Weights of a small GPT-style language model, trained from scratch on English Wikipedia: untied embeddings, 1290M tokens.
Each number is 500 + 25 x the weight over the matrix's rms, rounded and kept within 0 to 999. Layers, rows and columns count from 0. Numbers have three digits each.

# gate: layer 6 MLP gate, 1728x640, rms 0.0323, rows 1212-1246, columns 256-383
# up: layer 6 MLP up, 1728x640, rms 0.0306, rows 1212-1246, columns 256-383
# down: layer 6 MLP down (transposed), 1728x640, rms 0.0267, rows 1212-1246, columns 256-383
gate1212:493536430476498532525508471497473514495494521503500484524483493518490499494493503487512545480478474535480489488501480510509507471503486468524500505491479541542496506454488504447489503465501511495472414505510545483491504516522498467498501492470508521507477503464521451518527503509493486488551487491498487509487573481529494547484515531550477526467493496497501482517446537516494443535507
up1212:494504513511521478478491524491493496502569550504512527461511515474516544505503470515532475482495455484522486476526479549514489463509558472511532498463482517564507499543522505492527569466460511526515512498538495460468509543539519514513542501515491474513475499505463511510485484528518499468490522476478506519503507502479515544505512527517488521501475484483515535500513566474502511531515
down1212:486463493503511506545484478511483498515476503500515499455455546517473480558493491486546467507538499497519529494490498515463501459466497500520507509454471492528520526504484577490531505543496483533545478533504531452475515499519505514498514502531433475507496500534478494521479493518512518488508511464516502480485496522498498520514502540523497504500424471513468525505518521495519523522521
gate1213:509501500510494513513485500502515506503522480500486487507480498487497521500491514517502514517525513507482532459511496565501522473485525545511456537530519487468525529534498509500533507491536508498497509499514524451484536530454482473530485493519513526515501529572471497508477511481564472513492479482507492511510510508493530457500508490507487503439551533507506509542521543489504528574480
up1213:502521516526512516522483499471502477481505517535487492502469458470522483517527476484530509483506507495504498474473483484522483457490531489533530525500505487474510510485467494473477478512510513490506449506438506549523543513485541449505467510492473500499547489469457533538518455472484482505465495528529469532528474471477519508525536466493496461497480504513515538517514484455538506476508
down1213:493479501518529522523503500526494483480495497485505529499497537514546514501516530453518513474507523499514511499469463459483518518471469489476498489523482479495523494473463493491502498465493491535507427470473481535548475500507511501525528506493561521509531466500548463489475507476515499461474504511482527492525503507505492514502462496486485441519525484525522449553533506488495509519522
gate1214:472513469472484554492484506527542505495542511538474480509501489484468519511520472521457538515482499489535469494465507473532521500556508461519543505475529505504480522497518476519499492530531560535475513493501523496457480513491480508495496480465475513492475471525508496474454487508524471486473471531491489500517514497515457493467496508502520504554453491515487488507522490481505481467514
up1214:513511505533521528511557482477490525482507486481532481496482522551513514526509529542548492548537479497500494507519495474498464494525488408557525479465544496519487538518490492549483493526478495511470485544470510499527497487485502499517502447472551487503502449498510505500501533489501494536497496481521481501543501498543474506503528447487510496510497487472489472492529503487545465505488
down1214:517481514470500514517490473471493466477458471504469498500479489493502529509488525537527464496501540532489538549507455511492442484504552477526549475510519504470469517513481526500510496489534490546506507490557465505518518460499503535522466529569490512475547524506512486487557486525515480508489517469492469482505456462518563493532457473481477511439510474486504503494476522502490507525491
gate1215:507524512454514520530494463482538503489507513532532483522472520502493509512491480519468517538495470521471506498450508499479499532547501502514501480559550527469516499499488475500524450523535469553506538490500530470492534481479500496528457484494491491487443524495523515493478476500513466485472539507512518491515505491494523481517511466510450501462478489498477513513449561460508496536474
up1215:509546461458500497483519499504477500524454469556502528468527478459483510505509458503483491496483478506474518505467478576527436494543532481523485508551534500434526515514483528474518502464543520500543494475471491487497491478509490506483520472522489497515503509499495521474439498485492486476540465503502505546526546453467480521540520501525496463519471478476483482479472519486524484538494
down1215:521482533480528518476498490480522546526500428481497532501531534460483506512534512512491473484478516506507492479526511493483532518509489483461490499503564569523495524524497475503466488487481483505464483511478456498548501483488487540501527503509506525516461509505502504499509524495485521500524528512486564487488472519525503515491489514448460498476523522513471522492524495497551507472504
gate1216:552522486498396509565495490528548471491463497536506510533469449548468513528516521524481505509476491483490508484478504482488544538502483535489504504488498538537528481481484447465499535523494487500540524517467479513513485522459495456487508505509554475490520492485508487546520475524470469496472503548506477490537475505489523505523526501526501493494501506528465537520510526518506505478492
up1216:509493506524488494518460508512504511522537534506447508491422508532511455499453520500467504454484529512484558489492503543512451505528427494513550551507514471507454511521529463521518465524539479481505506515495449488523530505527472489541453543464496547490508495480543483529506519510507476528508481518537527531522444471512514535488511524518470465517486469502499474429445528467505513522479
down1216:507486518483535542492495503501502511543488510487505483509497522425526516509517506516535547528491552460535496507506476471517471506532496469489452515518459525508483498475481458541472479510516477491533481434517529559479552494467530503507506429490506478496526461476504478487482520519467506513506483462490471497455444526471491494481501545509533476510521501526509509481503461557543471464515
gate1217:498511485544523539524534498530574523533530568482476510578514504505511518467475473507506499536447536552489517484547517450495529535471499483557495530500507502488547505477524480490460498546502503455488478489487497532499517504547488525492476489527525513503487557450444506474518470502503502519492512465488481481482518541503474496517543487481507496513501510484498483491520484535536501542448
up1217:470502477466536484460495468552502491508470529540499508504493440472521471510488474475498529501531543486521539525529515473512458491540495548478499516510474464523452496459522441554552517493500463507525473481461522498457495488521476451511453463453484537498477470507535476479468462511509453506525480518542511518495508453453497502513507533501499533545512497524479517506492502520508501516507
down1217:484524470506481466503469525492474466499472499494451530511479494511433504474515495463490558510462480502462460505508522516569515441499544497529457501511525506512492512457474476485508498503543496470508486557517482459540477531505506561453478465490500494502440500530541514539470447493461419445496492511503522519515511482529536495516499520489467505511434538470471516508520493517500532484520
gate1218:460461529481499516530528512511508520492467493510461506532482468509481458558503475485500516498506502511504525494513518517483483468496514507491482479481472491485519507548515481527527521509500520514517497487502444490559528518501493468499486509512461495555482521506493502489513517471500500474526516475499509496489508507507502538507526482501489501475475479511481507512472545513479492463500
up1218:464521490529578486517533521510457554485484469516487499486443474484454486507492492479512543493469506528531514432528475466487558489524506518555478461516503459485481515473504512494550509518546481491456466512512491480485519476498512504501550517534488508525490485475485505490485508522502437527494505544482516493525483509474542508519541491506477463535497485505535496496521492492537450539517
down1218:492491511443566518465478465479493522499470542549479464510517493494517507494497482503490481492509489466509501504498514501504508519473535508464479469478481477524546501491549494507484509515511477516495512477518520494504485468469483483511523517530486496530491533542508506476537468457464554445504515507504473460460534444505521517482507518508473561511483514480487513526507506485456514478540
gate1219:471462483490522519512521477455501507482480493522543515457514509507527509505483480511475519479449524520517480478481508502470498512512488493479449500496488515501500461505480532516539537528504515504519458525484521494467478525504513565497520518540491506517516507510485504459512522517519518500494491474495474513515495494541535485544490531453502480543468480545521545481482491482471478478493
up1219:490550514500508511446494523481492503489487502536511540518502521500495527477493512499469481512487506520489562510508493474493552526479470526493507529523498517530503474490510498528515471587517496513485502538461504512510491523560544499559484522507531545535520504548473463464466475510469514536494547504478494481499509532493476502521479505511463432513525507491480506492516508475495511516496
down1219:479448478500460502510497482480465533511506498514522490491471474499521479493532455479493511478499482519502507491466443493493508477497464510472482503500498514484507501480500519501476508501502514493515473564512463490469503515489492542498499513532531504509532507511529510519476537617520532498494480507457519497588521483514509515476489511487482533516532544499489500527536511483492489519510
gate1220:504553536494529536505521489500539516477527484472484519463508542540523502467511502532502471458443544519516507487502482511510492504457425499502501499474501536483481465500542496511457528473497422507516478514514473467517474498525469503485499479493528480454532533500469492501536502497500481505514513509505458484472521505505553522526547520472512508502494498525460518534464458515438512532497
up1220:469498514506480479509479487508461482531525499501514542522453512456499519488532561514513464530484509481512505544499487499525463535507436523479487519507515506505480493520494508477473476478450526549556467508461519484478502482463528505530494532542464498502507554501528507465507467479523462466518492490545496518480476543520475549502520549508499515490480547458494496505477521522509472471493
down1220:502521501529494485494521532500538532528480489541558475509559500474481518499475505501452488518524501515519486485503487483530464481483531478545488480496507515477495474526465524472504497469502474514495521541462493448530499525475484488487541479485509490513531524529466472541462483389479505493481485525478480452419513454533472504504516503494510517554488532526523539522519520531476497486549
gate1221:510509468545521553492482482466457510533513470457500454539512504467497485480493476515481499540519478531472530490496536529488474505527504502474512488523498501489501490508547519498511534537490514471457506525561530507493512499532468462482495504531482507500507481518515508504489536489501455455478483518498532532493498518494601473558505512465525508471478478495513521499500508458477485508537
up1221:507506492461485510473480468496483520526512487516474444517504517509497453516513505527527519519488503486521485499448552521446505500502487497498476496530493515543513513493502527474448536449481520513484497533522517536466525498474502468450493562518457492490532507546512505477512524535477467507529478522466518489519533497504507525535475499481474483530474444477485477502476476463519511507524
down1221:455467457489484501539489510524520494512475499487537514483502442523520485529495492513502507451485508510509535475518487487541540483502471496477520527480469530512485500460472475520514521517503492513529504491484475507490514505464542502505509520506498510512495469452530495511499483485534486527504519497505526484520555504515479506519513522470545502528529546516521477526493454539497507543502
gate1222:469493502486504506493517517479492482495484501509513510472485515543512536490533508528502568520480516497500507518537496490504510497460538508508555494448550493500524513498510498492477482485507514516469522510503499490483474514447489502493514513513503476520473505531518500467522472500538492481493501526439459513507508479503472518492471525499497511487518534514498489482548432496494496538521
up1222:483504511456459499513466501521513475472506500512538517519498518506515525519530515492491548525456467491471516471500514512541469495487504502551496506507488507484463495487498527502469463474494482511540492492506502474498563509547539527513466485503528493471505479489506509556525524512492506501493547498500481488478508489497518472521523476539471473488494482525482516482471503469548489518539
down1222:468507497468504484532530522482514539525491523473487523474485465474502534464459460518532508496534510505477503487536497478539500528502489484465513471501525549483487487486485493501524533523486504513528476545469488495496492515490495487505498507512506487507507527502490490504452500481480472514484519482470519477436519529469482549503523474495484506489515439480529499509495488436515515500466
gate1223:491524454475513492510565502509462504443535487474481539484502512517503508479482492507477479509535494518511511530490517582501454481498523475476517511488460486492486489504496483453500499469463482506525494529493530465466539487482513472482506498494478509501488519498489461520525492480496470486496507515467487489517508533496493539525502498509495479492515509440516471487491510528461484516505
up1223:488521503507478526518496498503504464488496497492500516534524509497524490474474510501501502500497523526523491480478514504513481478501482499452509503520474503466521497471536462509522528481473499536514513505506537499522453495491471467496459460490519521490568528519512500538508501524489497523510472500525503464478505506488472521476485517529505539505518493471460508491442440566499503515520
down1223:516523506504519514518525534503499446493496500503514583494469500488504497505512459492493528460525461547482523523468534522500530481540546528543484486552466509529523486518477494488506495461473484522530525520536523449496496520527542511526488494472502481496441512510505472510486465523493505488473496467535511503543526489483503529566475477533498486471474499436449512474550503539496498493493
gate1224:477509521500483478473437515498504522515493502534502502497474491514502488521459492529524502472521484501501480466503486525499513485457473479495516464499535506529490462495511498510522503529505460502494477516540512535504498528491469528513471505472557496467556485507451510508496472484449501530536463519455467474497522497510473518532508463494490462504492474528466473510480493483468541516470
up1224:511478467490515491495534489530465565551477492486498514488514510509524543513494488471469501493535500495535509539541477471538494512511497494490454493509499499500509517503479441498489536528525499490489505520475504501505492506490501524509531485517501481507483504507453510550527520532540489493520484510480538487521498448466519533481489454512456512464498488495508473540530464474527511482486
down1224:516521495492496514454498489498479466480504483505501504487501483468489536488503498426443471493525532532495528511478496511534490488485512488471464488489491470490495508482508497487544482490490491496488502467492499466504516522508534483497542459507487495482457505473525495531464554586516551513481503525535500508516506490491487504508528508482532465486530478504481511436567491537478459466496
gate1225:482481534512467511526495507486527515516527483516464511486513509495485516528516497505448477499509508469503506523467472521514502505482505475497469510473509502476476519491507499492498498499505524504496493504517508516474495502517471468518515476509479422487489535473512502522528488493514482509525537472514530519508494532504494508523492481513524445536474498491474504498515463504468526485516
up1225:461518521526483478500543514460474492468524474486516468508482515475477468501519510484508491484474480504498491460461491489518513526497547478471539478484476536482515539528495485515480493469535482508507523506474474532465489522476505520497480499500489492496477501451522501493523526502479487477488519479533474503507490501492521496490508492477469503475528523528486502535514528478492485490503
down1225:496506512500489464485498522463454506527454550527508487491480503498494489496498501531480484478499509530501542528500497479524486430482488486511516512499482506489507491475504525529471529485533521476499491487491491463526532502462514537517530467498535482469512498505476552566479491519510504480484486524510519484453491517487481499473515523503525505497479487466523512531459459489510502519488
gate1226:497492502489459485494514433505480489474519496532526516521532501481494492516512478542505500513484488497517560460526523496503471468471515509497530473514490470482491473517485477492470485514473525468535467468520468466482516514510494484510518456479520506488478555538508524503460492440555483531488506517486488507458544444582519490521492480460490497429492499506505539510514496494485550500470
up1226:464553472490466480518503487499515439507513527559505492500528451527501518567562532503499486505507513508530485526514528476522484485502499482451502480514499520517536477563504464516481500524475538501488488524494482496498492472481470486499480502523500509472530520518492470494509528514507453437474502477504513505513485545494478522547454464520489488495490479456494455502452502490487490471543
down1226:506468469488532476499495450501494556499561521512447520510490509511499487511538487485504497483486520504474515487520546480492493475512518481484496482525462466507479521514485543507487538464525536463512528517519500471523521554504477500460500488489492451532506518527543482519493529525534486495509473532492530503406545485473554525497480537460508481500556499519527512480497476467488520480451
gate1227:479519501506469449500475480518506459514462478516497515538505511478578469522495444517506516488461528483556501491480504520469558463512517465540501510509508493496507473480455518487501487473506490515511517510522499505508534504460493518510517510483513515526534546474497478508520520479517453497506509501456499440495506506504518457482486495438512564526510546480501513512523493492499498509507
up1227:509548478522494523472503533524514446479477468487505492524484489466476508496522446519513452482479485512502549502525538496498498490504509488544466479512470486520469505539502481510479533479451495477533485511508445485497517525508453499507473505505510474478489484457480486502479470477500528530480511472509453505483427511450509523517521497478460480444435492497510527519506504508512527514537
down1227:495509498517489484512505510524518525539475470546490490509487494468477495497503487537502531494516492478512497484505438477517469505500537480515493475524523511544481487470497501518531513485506500512497516481526488501492487443504484490543465541487542474496532499474474497474451464487478496512493520475480478462411576482488482487516505525510455488520485497519560542519452488500548471472516
gate1228:448535499474435513487521524485525503482484536540487493531462477491480569470493492524445548514538507494480500502493523445485456525522527527494479551539489524477527494475509501451471502475535479480549517502464550476477501507509484508452467536494443468513436497477506541557505477480461521499445496556496473481482534498494488550541537555493514493495485471501557486516519479512466504473515
up1228:527537536506487498526500538493485503482489460518506444510502490498478476505472503485490482497459468485457503495533493495532509530483486530542451504501501511534509473502463530506479485522500475471481442538545506516477514514518488476518505515517485556507475478447514478487535512498479523502506521547469518472514508484520488512479472484503489476509478492518485462455508493499499486475473
down1228:461493498492482484548485535500490467496490509527506486538502504499503487501539475507460459478456502484493509460511511511491509536507530541496536476511461489473481492471541520499535485541444459523500463540503483469501514512461503503501472550507552560526551485529494503486525508498529458442505512481437549515508501505504479499499496501512473496471504538517532476506544528481479514501529
gate1229:510532481542501489523494467505511549515503477522536459508505486467476478516495492521481530536503559516470470508478458475467494506504435482491543482475497572503487508505509515520529480472502484442511510501456482467464525525484476507488489488462497528519538529507495511509496501539496478557569534533451470486509499501477475561486501481528499540475494471499492498500480502478486481510512
up1229:459478493472526519509482557534464536502544475521533503499525521544502487499508497512519476487487482487499517506461536535496465506471527516493509517490519437505552477498493478485477489511469533464530493523525522486530466497463452496493480505481522481520469483475487536498499491509516557487527525486474534488476569488504476499522474498475525513509456453516513528486498475486475502518486
down1229:489533515491513483488525463495500515506516480540471486517500490482485507525524498473518476475470504503494522480497517471536532484474510470527466467456550536517449472476483480508510446473496544469530514479485517447484520505516508520502506453471490520535499495487481496507506506610516495541493513494513489487553486502514462555474513445512492480507471512465471473469499517487490501520478
gate1230:504524499483531487485516542494463548505516488502514511516498517529513510487518526512528544494491510474503513486493492512482552476500483537515482519488489496521431554484457481498517490507463493536520500509494526489486485479471525507474529503531509519463509567505495506464476468492463472512500512532498454473476525497518474511450527495495523523532493529530547524459509485542477535489514
up1230:516477514531494520498487547487517474523521515531509518500471528534507488436512515505530493533464508537556461472466514515531507497480494463487505517467486508524475518537529492540444485500519473480500525536484546491506515465501519519480471505502509509528521499496476493476490490524494483471510514493498506510507500505498496537480531535515504516519544505511515496502459478494487537506483
down1230:494542549483472487485489471470502488434512514522486490479476488529533518489498507473444511495505495506484510511493490546487455516524514528499500471491484522502491506502525493500521520528509500493522492527504473510489459535523493477477530530468467495523529508494492467497494543511525520490510482456499491520536521479471528467473494534518462525431502475522498525499535541464512518519473
gate1231:494536480505507527501522491489522468465469509500543516445553506469545526491476524516502508526497496487543545538484506482474512476498500502487496481494516500497499484488544522526523524500489503518505528507522513456472529487503478466505517464495547419499498490492502512551492491517521494486419501472496497472490512535487475488498521509535503473504478523505512535520480520482524498519513
up1231:493548476473490520475511505479531488489490485502533523453554499491561496487524558474498479495513508460468503522508502519508480512466507495533506531530504489526486496528543524468503523511475488504459496528513492510523501489496493540498490480482530475514479517475527500478505471536525512492476524484477518522553502562493504484506500488522507519497489527485540493496452567530486527540491
down1231:538481474507530521505518498536487482496485498489469503538501510513474484511534508505509454518504520503458508482499492516516491491462534525525542541519486529492504490482506511467436507507519518513484460487486484527511531506487533528453469503501473551506526521505456517480505465521527494490535482475534507526562515517494529492509528511489525482510481471511449495512503480519532513516519
gate1232:536508447523430544493489519456461498524512519518537543475537514523545488539515470519521502426481464531464480509486519482479480539481497470491526486492508506461520479453518499498489512496473507510488458476467522518446528533520462477514530513518502464550515527504516589540404503478484501529498457536479508485483466456507549502517515495474500489453478481478490507503492528495474473543460
up1232:500497494466506491469500493481499469488491499476528506453508465474523524512485505495501514503479499498460526494493526507505522492461511518464504443527507438479516485500486502459505479490449518502484509492485490485481511497483504485452483490477506509481497504483537498506502530500447466447521549491451518492475539546533520499510517512457486518443497539542499508558521501531505520497493
down1232:531467502515521527495519552492512530478499477449466509447517480503541488499504485475502508469526544489520544467475519514525482476459496497497470489560497512481490508513493517519478510475487510475481521493533481487486488541499489454451546483525490516501490499481476501504483526482499504539495532489518504512441508479513460420459490509455578514535529484528450528511520474492514501563463
gate1233:463548484493510528508482478480506459519499546490519535453456509453533552495468523515494456511515477482520517511509502478490521509549496517455468482487502524495529490508501480506510491491483490550523496483503479490503515507544497513500501511496497508564504510467476547515480513524490504519505494512441501483504516517510514516489476490519528500542441524515511499482500489480491521457497
up1233:500527481506552468489495514482527559475503521536497503516560481517502468465511501518479480472495500498500556449530488527476534538516529482537584525531511504521495485467519505455537550504534511527421529512501494430472549525535504509489494538515554497465508503463527504493493498541532525513506511487485487526530484474511514491521541515498517457475482467499547523474472539481488487513539
down1233:486507496479506491489501504501524549482510497524514463524523507493461490520521488479522486537482491525462528517498500502493484502478466509479501516537454459543503514554543525492539494503516496532489491450505482435475523460534488466471480535479499494474534522494506488489503472441508497508516459471450468491408491480497455503480540511545498519520505499482521520499513490498462523527463
gate1234:498534509431460447457511479499505501533470502538465537489472493513498545461514491512498470498466510553542475523458508491477532533530474487492564523586551497501519498452518504493507518492553496549500444513528529511517529467462502500509528493518551483532519522490437538456542448482457475483480525516483487512454509534496538509505515492548465493449529492497483510508488485514469498540473
up1234:511506468532495503505465522534480516479452502483551531498521467474467528481514498493478538506504510466494515496515562543431485464502494474503486485500519490527539539486476439504460527504485494494471454501547441509523509531475475519475475567467459506498502500455529494450501466478508507508468466522486530525486515539525543504488537541488534474508469506498454505550526522493502488515471
down1234:478486486486502498518465504504481480461496513516551489490473509519439497468485470525473445510503519533520527505436503540481522481527520561508466546523516509496511490504497504513520504481462495528508511518472507539522523487496514507477501480478441540503481512478547514498504469516514506521475507484469510496479521506505512520496495513501498487530483503451474562542472522502473533504535
gate1235:510545454504499475521462523484531482484499538493496503475480506526520499501476472499515506482489506494498529491460518499472489544520495436529514503471493522465509459516508532494523485527496500475475488468521499489485551513518508496483482488513511467498476505495521509535494494514476506488547496529516489499467501472478512473510520509488497476532485481497480486478461505450475484470525
up1235:528486466514497481501505506510505520504538530491506516535483547518499485472453488489470495525495506491516539474497528471543486508463509505477551501474545517484453500482470481471530463524495463544533535522509499517513518487477477495508490483499519501545524497489492488493526460497496537491523505487525514499468500480501495486488482487448473507537523501514506451481509441488495511524523
down1235:508511527504474504510502547515500513463520491510502500519465518494500478535484504578470565487484506504509520461516503493506465522482520481538489481505512476513502492484505478479485455477494525523504471464499483469476479532508469523492500487495451468535503513504469505536493490474479523487494511522466486509499495429524489496499486507485481477498460413448523457514524499468477526508495
gate1236:507495504461531484510527497490556541509521479496487493519494504533506465497499501495459500459478447446498548510503508486468482550500458501540493526528471538513497488520560456466477553527495501498508511475479497483482476485507503450450534502470508487525502533478468510487506437512517542488540454500532485486497499546487489499481493484564513452501501488524498482515526507529525491541467
up1236:501482477493499513521513449492528557483486523506459507500478478554495482522548506481505544500458451501467498511482467462490490533480481506500478522534481501501533488478493514492457542496535480501517471476524489519488519443561488451470513506516512459505513502516502536522523517519508494509499484500465510494501529512481504549499516483522500519482476511500502524483474522478447505522492
down1236:514500497468461551489530471472530502524495476443504474460533472486529531525480518449571518506503545505499464510554477451505509447548455507509472508493526504552505516486491476487550494486464486490473455503468528488464513530500524490491510535458486497512457485448475537502514490557515481516522478439511485491521499504511528506477485520508533521475528462496538518551529463494534486499479
gate1237:494543503434501511501524497545524507506493497460478457499534518513485477486531569476549503481505506467504462478505481541525450493508479520510481471510500520513549508481520483509534489463476526531469474552525500460463536477476505501517531482464513524510490486542505509471482514474507481521502502491472463471505462505484513466493484535497476474510512488514536505514494499488478538533484
up1237:468507534505515528493503509553511470452522444465529494434472522469507473482541464473523534502491481503505522524483506464493528551481514509506520442515495510489522492491498517482456497461495501537498440481532496489501490508472514425521491510496523473491524533531497521461501453469519482427495450538492512492514532507501513489525476512457493467513524536528487559519526517531486474546534
down1237:492506506494479507499516489476513511542474472511520510532533481476513495485482531441532496487524497497498465486515452493517474488520518503492486513510460493466496518507526519546497506499475522457482524522495517504506509538504484563483500503479501498544464471496512524468493514480489498485509516460481473513522508478496507503499507511534511517524477514513493481511461452494480512510500
gate1238:481497474518494502492492503513496485516507505496522465549545525479500538506500474512480470513489526515500481505469535518506481508469503478503535507508476502492519508480548519528509475502472480529507523491513517500486502512477493468527525500483481508505521518522528527570488496486462466477544494489494504480478511531511468502534513539482490518493466508482482493507484497534495497464497
up1238:504468465447469468522577526499477532545485522504473527487517476514520483506542488477527486476482506487478479520489506522519470511491487550530500482509491469497509499477538475475507509492519538494519528539493488458465515558489526515502484506491512506488535528491502513517505457526471536485507532490486483491535477500515532480511523506498519489504526520510474506519509502531515482500480
down1238:493532517475482513520543476482534508504494505526528498511471484513465506494511483518532458529507468476483493508560492521514493511519527500497469489489539499507502503479497473490496482514495493518527547463531513516489508524481510569469493538470508487497511490494484509513498488484482522509515477475485539527466465500539505487473505465498484479491491505542479524483513508514508493495461
gate1239:496480530502493526518524512498490538455490522498501493519486501521442525511473471528462489479499514485459532524468539552500443504473462488477463472507492526487472507480528483521484519470524500462497509506503481482531478525539504493437490550476525475481519476510513497510527533519498497522525522519463520504495482493524506469501551532516496478548512487488489500524495525473450488484479
up1239:491540514470512491515487506519530483519482491504475534493494472465484478457483517470510499537540492480490504499499507494547502475491491523492502496509487520515545496512472529519508471483513535500447478481541451528502478476498494508508543543490528500500545474431510481519520493503490514512472528510526518491458463500505522483529501511512471420495518521464486539497499500462520519513472
down1239:508486497564508534510513552505519548498512485491535481497476457494507523488518481499508518526536498509504528469485526548483441517455564501547539492501529523520486482482494565514504492503520476479536506556494500543520554507506554521519514492496503511521503469487498531460482487454481506488509509503448483523497471530480517500486489443486500500530503501528464486486492524493474464484525
gate1240:463473514565513526531510511499461455468491481508510534508553479526517470490496531530460521530506476538540499514499492438480561532532515501473524517475486490528469499494509533513534527506510524513455470529524520469475523516501497475512485515530480497533509515490503471473490494462481466492491495509448481488490501493499490505494475492532488483462467496524521501500500525518497496508513
up1240:509493467480506470489477510498533493461470509500498461490472467498529515491514489513515466505481509499509507486466526514525485552481502490458537492520478525482507500515475438493514507508485483462534533465526532513475506519496461479524473502486523514482510476466505490503539488514496497513495491526516514502485500552493478547510544519496493483522460510477498493481510471508469486496498
down1240:480513506531507499535505509533511526492494518507530526488550500475526512505460523522521482500506510499478521484517494486489525528500461472525490459491506499474505523480465523535478525539516518483492471497521516477480501488478422527515468467483528462508437452503491478515539481492463492504494511475501467506463473507471496476496498533477512522518518510483477505526492495500507491518477
gate1241:461456467484490488489475489457483433535415531517506479521505516528495515534503501530534478515552488532531529533496509493444523516465510508532545480503535465519503514478455513454512471466496494489461486477513530463510485487470514498556492538535517501500540459452492468533487431503458499476487510491520502495487469493565474489535475502501489442494514555502514463493541513468481498486522
up1241:515545501508496514473471466492466495507522546516491568506510542511489489485518517479498479554476487464500481539535455461483458517514531469443449544547564484537489505531493471448464456469471491475544475541477491532545515472485483500522446468524516492457488490474491517513467511461480489497492512512495553483501522472498456504501498467483472498502510456547472473505468539487471514490470
down1241:531534488522462486530471496500485529464513506523507492515504542505501508490507531565485502495476512465502535456510533491444490473517472524517480469487537504530494455517428506467527505514507495515518474483497514487548495483533522473532504500546519488448484505493507516459499514443503517526512519500496511523381481430523551481525490489535476533495478502503511476444516495534523504463511
gate1242:474500477506502487463545460470463467503507476533506535491500500486464499484465526503481507489536509525565515518469477458499512495518518506470506493471507467508512490477489509464497526450482465460508538468519483498503469529483490485551525526519499487497543554506475518502532487483494481447495480502496478471490488502514550479544497487520469492503493478489519491502472513481470515492528
up1242:526525535535493550493500458445488450519487538497540503497526504508515552526545490503464476510481490494498520487476511438516528473519515520513456482492502487479496529520536470551491512482516508512506481455523489510491526510466521484514514504474505511530497493495543509505472462499494506539514523505492531492507532459530475503494515482482487509499492533516496533517501498493538520521504
down1242:485479525537549515475513502503496504490510498517480535489491539472471497510473471537501508492519530540508532564489496497470509531500468526482512463473512469482430478492515541507477544483461473475509526509509482468509468542478508499505537516533526487531523529461501476505465498518534523461483496508477470507508443505499516474518464524493524489479505483482457503494509537467521479495477
gate1243:500505503515483512515451441535466519489486529500478469482488513465481519485482519512514426504560485471508523479496527522487472508499492497480508456554489465493510496478464530482475505528512519470523475495536514506489498449473498491518544529468469492529485505511480531488517497491519480509486521506513543481513522506520484510499470506489500524492517483502494474537512519479483528514476
up1243:557480526467472505503492470503501446547469517503512475506503481479509484546493491515523506457486523514531488465483481504513496533519484474481525489516461465515516524505516504484472465478497491492508502470488498447490462534503477499462407510511508488504480462508514507507518513473487533499476504519525529522488501466505523495494498532529501475505514470519515537498504516533488483513503
down1243:496489516494523488478527524511473478477498498556492488501509526480524507522489523524542511531524505477537552503486491507444501469504500532497493493503506455516511480509481522525464522509472491488527480476470476508524500514505509505545536484489522472523543526464513516519519506390492517515470498485513518509489515508492522534475477504542530510494501505495531526508559537500477467508530
gate1244:504468501517480453516487480436494501504536480461505497484484499520502533427461526526518519521509469488487548468533464513514488525536484478483533546497555511511478539515492519522511518520502531441497521498484473550478511479489465478515508502531519466474540551483478493491481479504440475531521507472513526552491490472509508485519525506485502512541467525507501479460466515545505535489510
up1244:490478503479442470503511485472543416522531462482549507481502498532508515501527511529522531512461530520497522526503491463537513522531481477513500519494548468537510487493455484448450472493505472499491514459492474541511521492514475501557445515498544509507540507516534520507488512487488519543538515462534565495517486504456528516489507487524453511510476473519536488493458492499507461520469
down1244:492537533536447502446517527531531468526492444500466508500528507505528542474504517501517445504504470501506480495509481525526493518473488462508455495523490468522503505504489458522514523508462489489478523481487477526508536520481492541533495523478490550516539517517464519473478536432488481508467496498493477450510484451494524512508472512475495492527491507470544506530527499508508486507470
gate1245:492534510519480541549483528502477496460453528533499510514525486532526537495517510506486484455544477530533504554513501475430535464508532522508519489521518516496494426544478470456531507466460505477523480495530514501469503492457485510522515484511521449550539569535449514534521518510522500531455503521505435476501521448508480541545504493499471496541485521563499545482481472456534515520511
up1245:498509505511523476467520494502488516518545498509474509478498550538439485495532516534520514505535491468515483525485492504520478440515502488529499406482531517522496479503470493501516463539487510465449539519437535498503538513472478481469472511505524496501523503506492527520504522525478497524546498512510539467482496495523513477504477477461500572509515498487503492482532503471512511485483
down1245:505501510541509495472487506554498474475560495491530518504455460481480524513480502487526536498474463507482515513567481506513502545476467445520509502500483491489452522532505506540510513478506516533467530472545503500497474519493502470502464478458521533514481514517478541518456504528537521488509444489527517488477513456511480512497467464507529488530531515469483546500460507506487459516530
gate1246:500498484485473517483484451467516515492493457459524518487497503526474508482518469525463490500518488453467525501528495506477496502529542492510518481482487470499502466463523510442474516531495486525512482511520499521472465464459455498516526492494511540547462475517491544493513548481460503472470515522470496500499514442502568570504480529514499510515499517495507507522512512480501528525502
up1246:531496492486533530488523489481491503495469564475522513522517493533481499483467529502485530504526477520462531516482542508454491512513477471468468471489523454489503512468495463514436471474493488511545466498509488508519499479557466473502504526475507526485505451541498456505467493513477461477502508462485507537516506482461522499477470516558473485472510519505503510521471512479534492530467
down1246:472500503542496543477520521455466506526505510524508525501506488477445487509523487453504515522490491512484467521500502510541537482476503528512543518500514519513520544562503490515500516486496539499500496497487515482509524547506502481453565501484492509519513493514509528497520521559524477513490497499486486535565484528512443534458536502501510450496477544492504516503489506458489516537521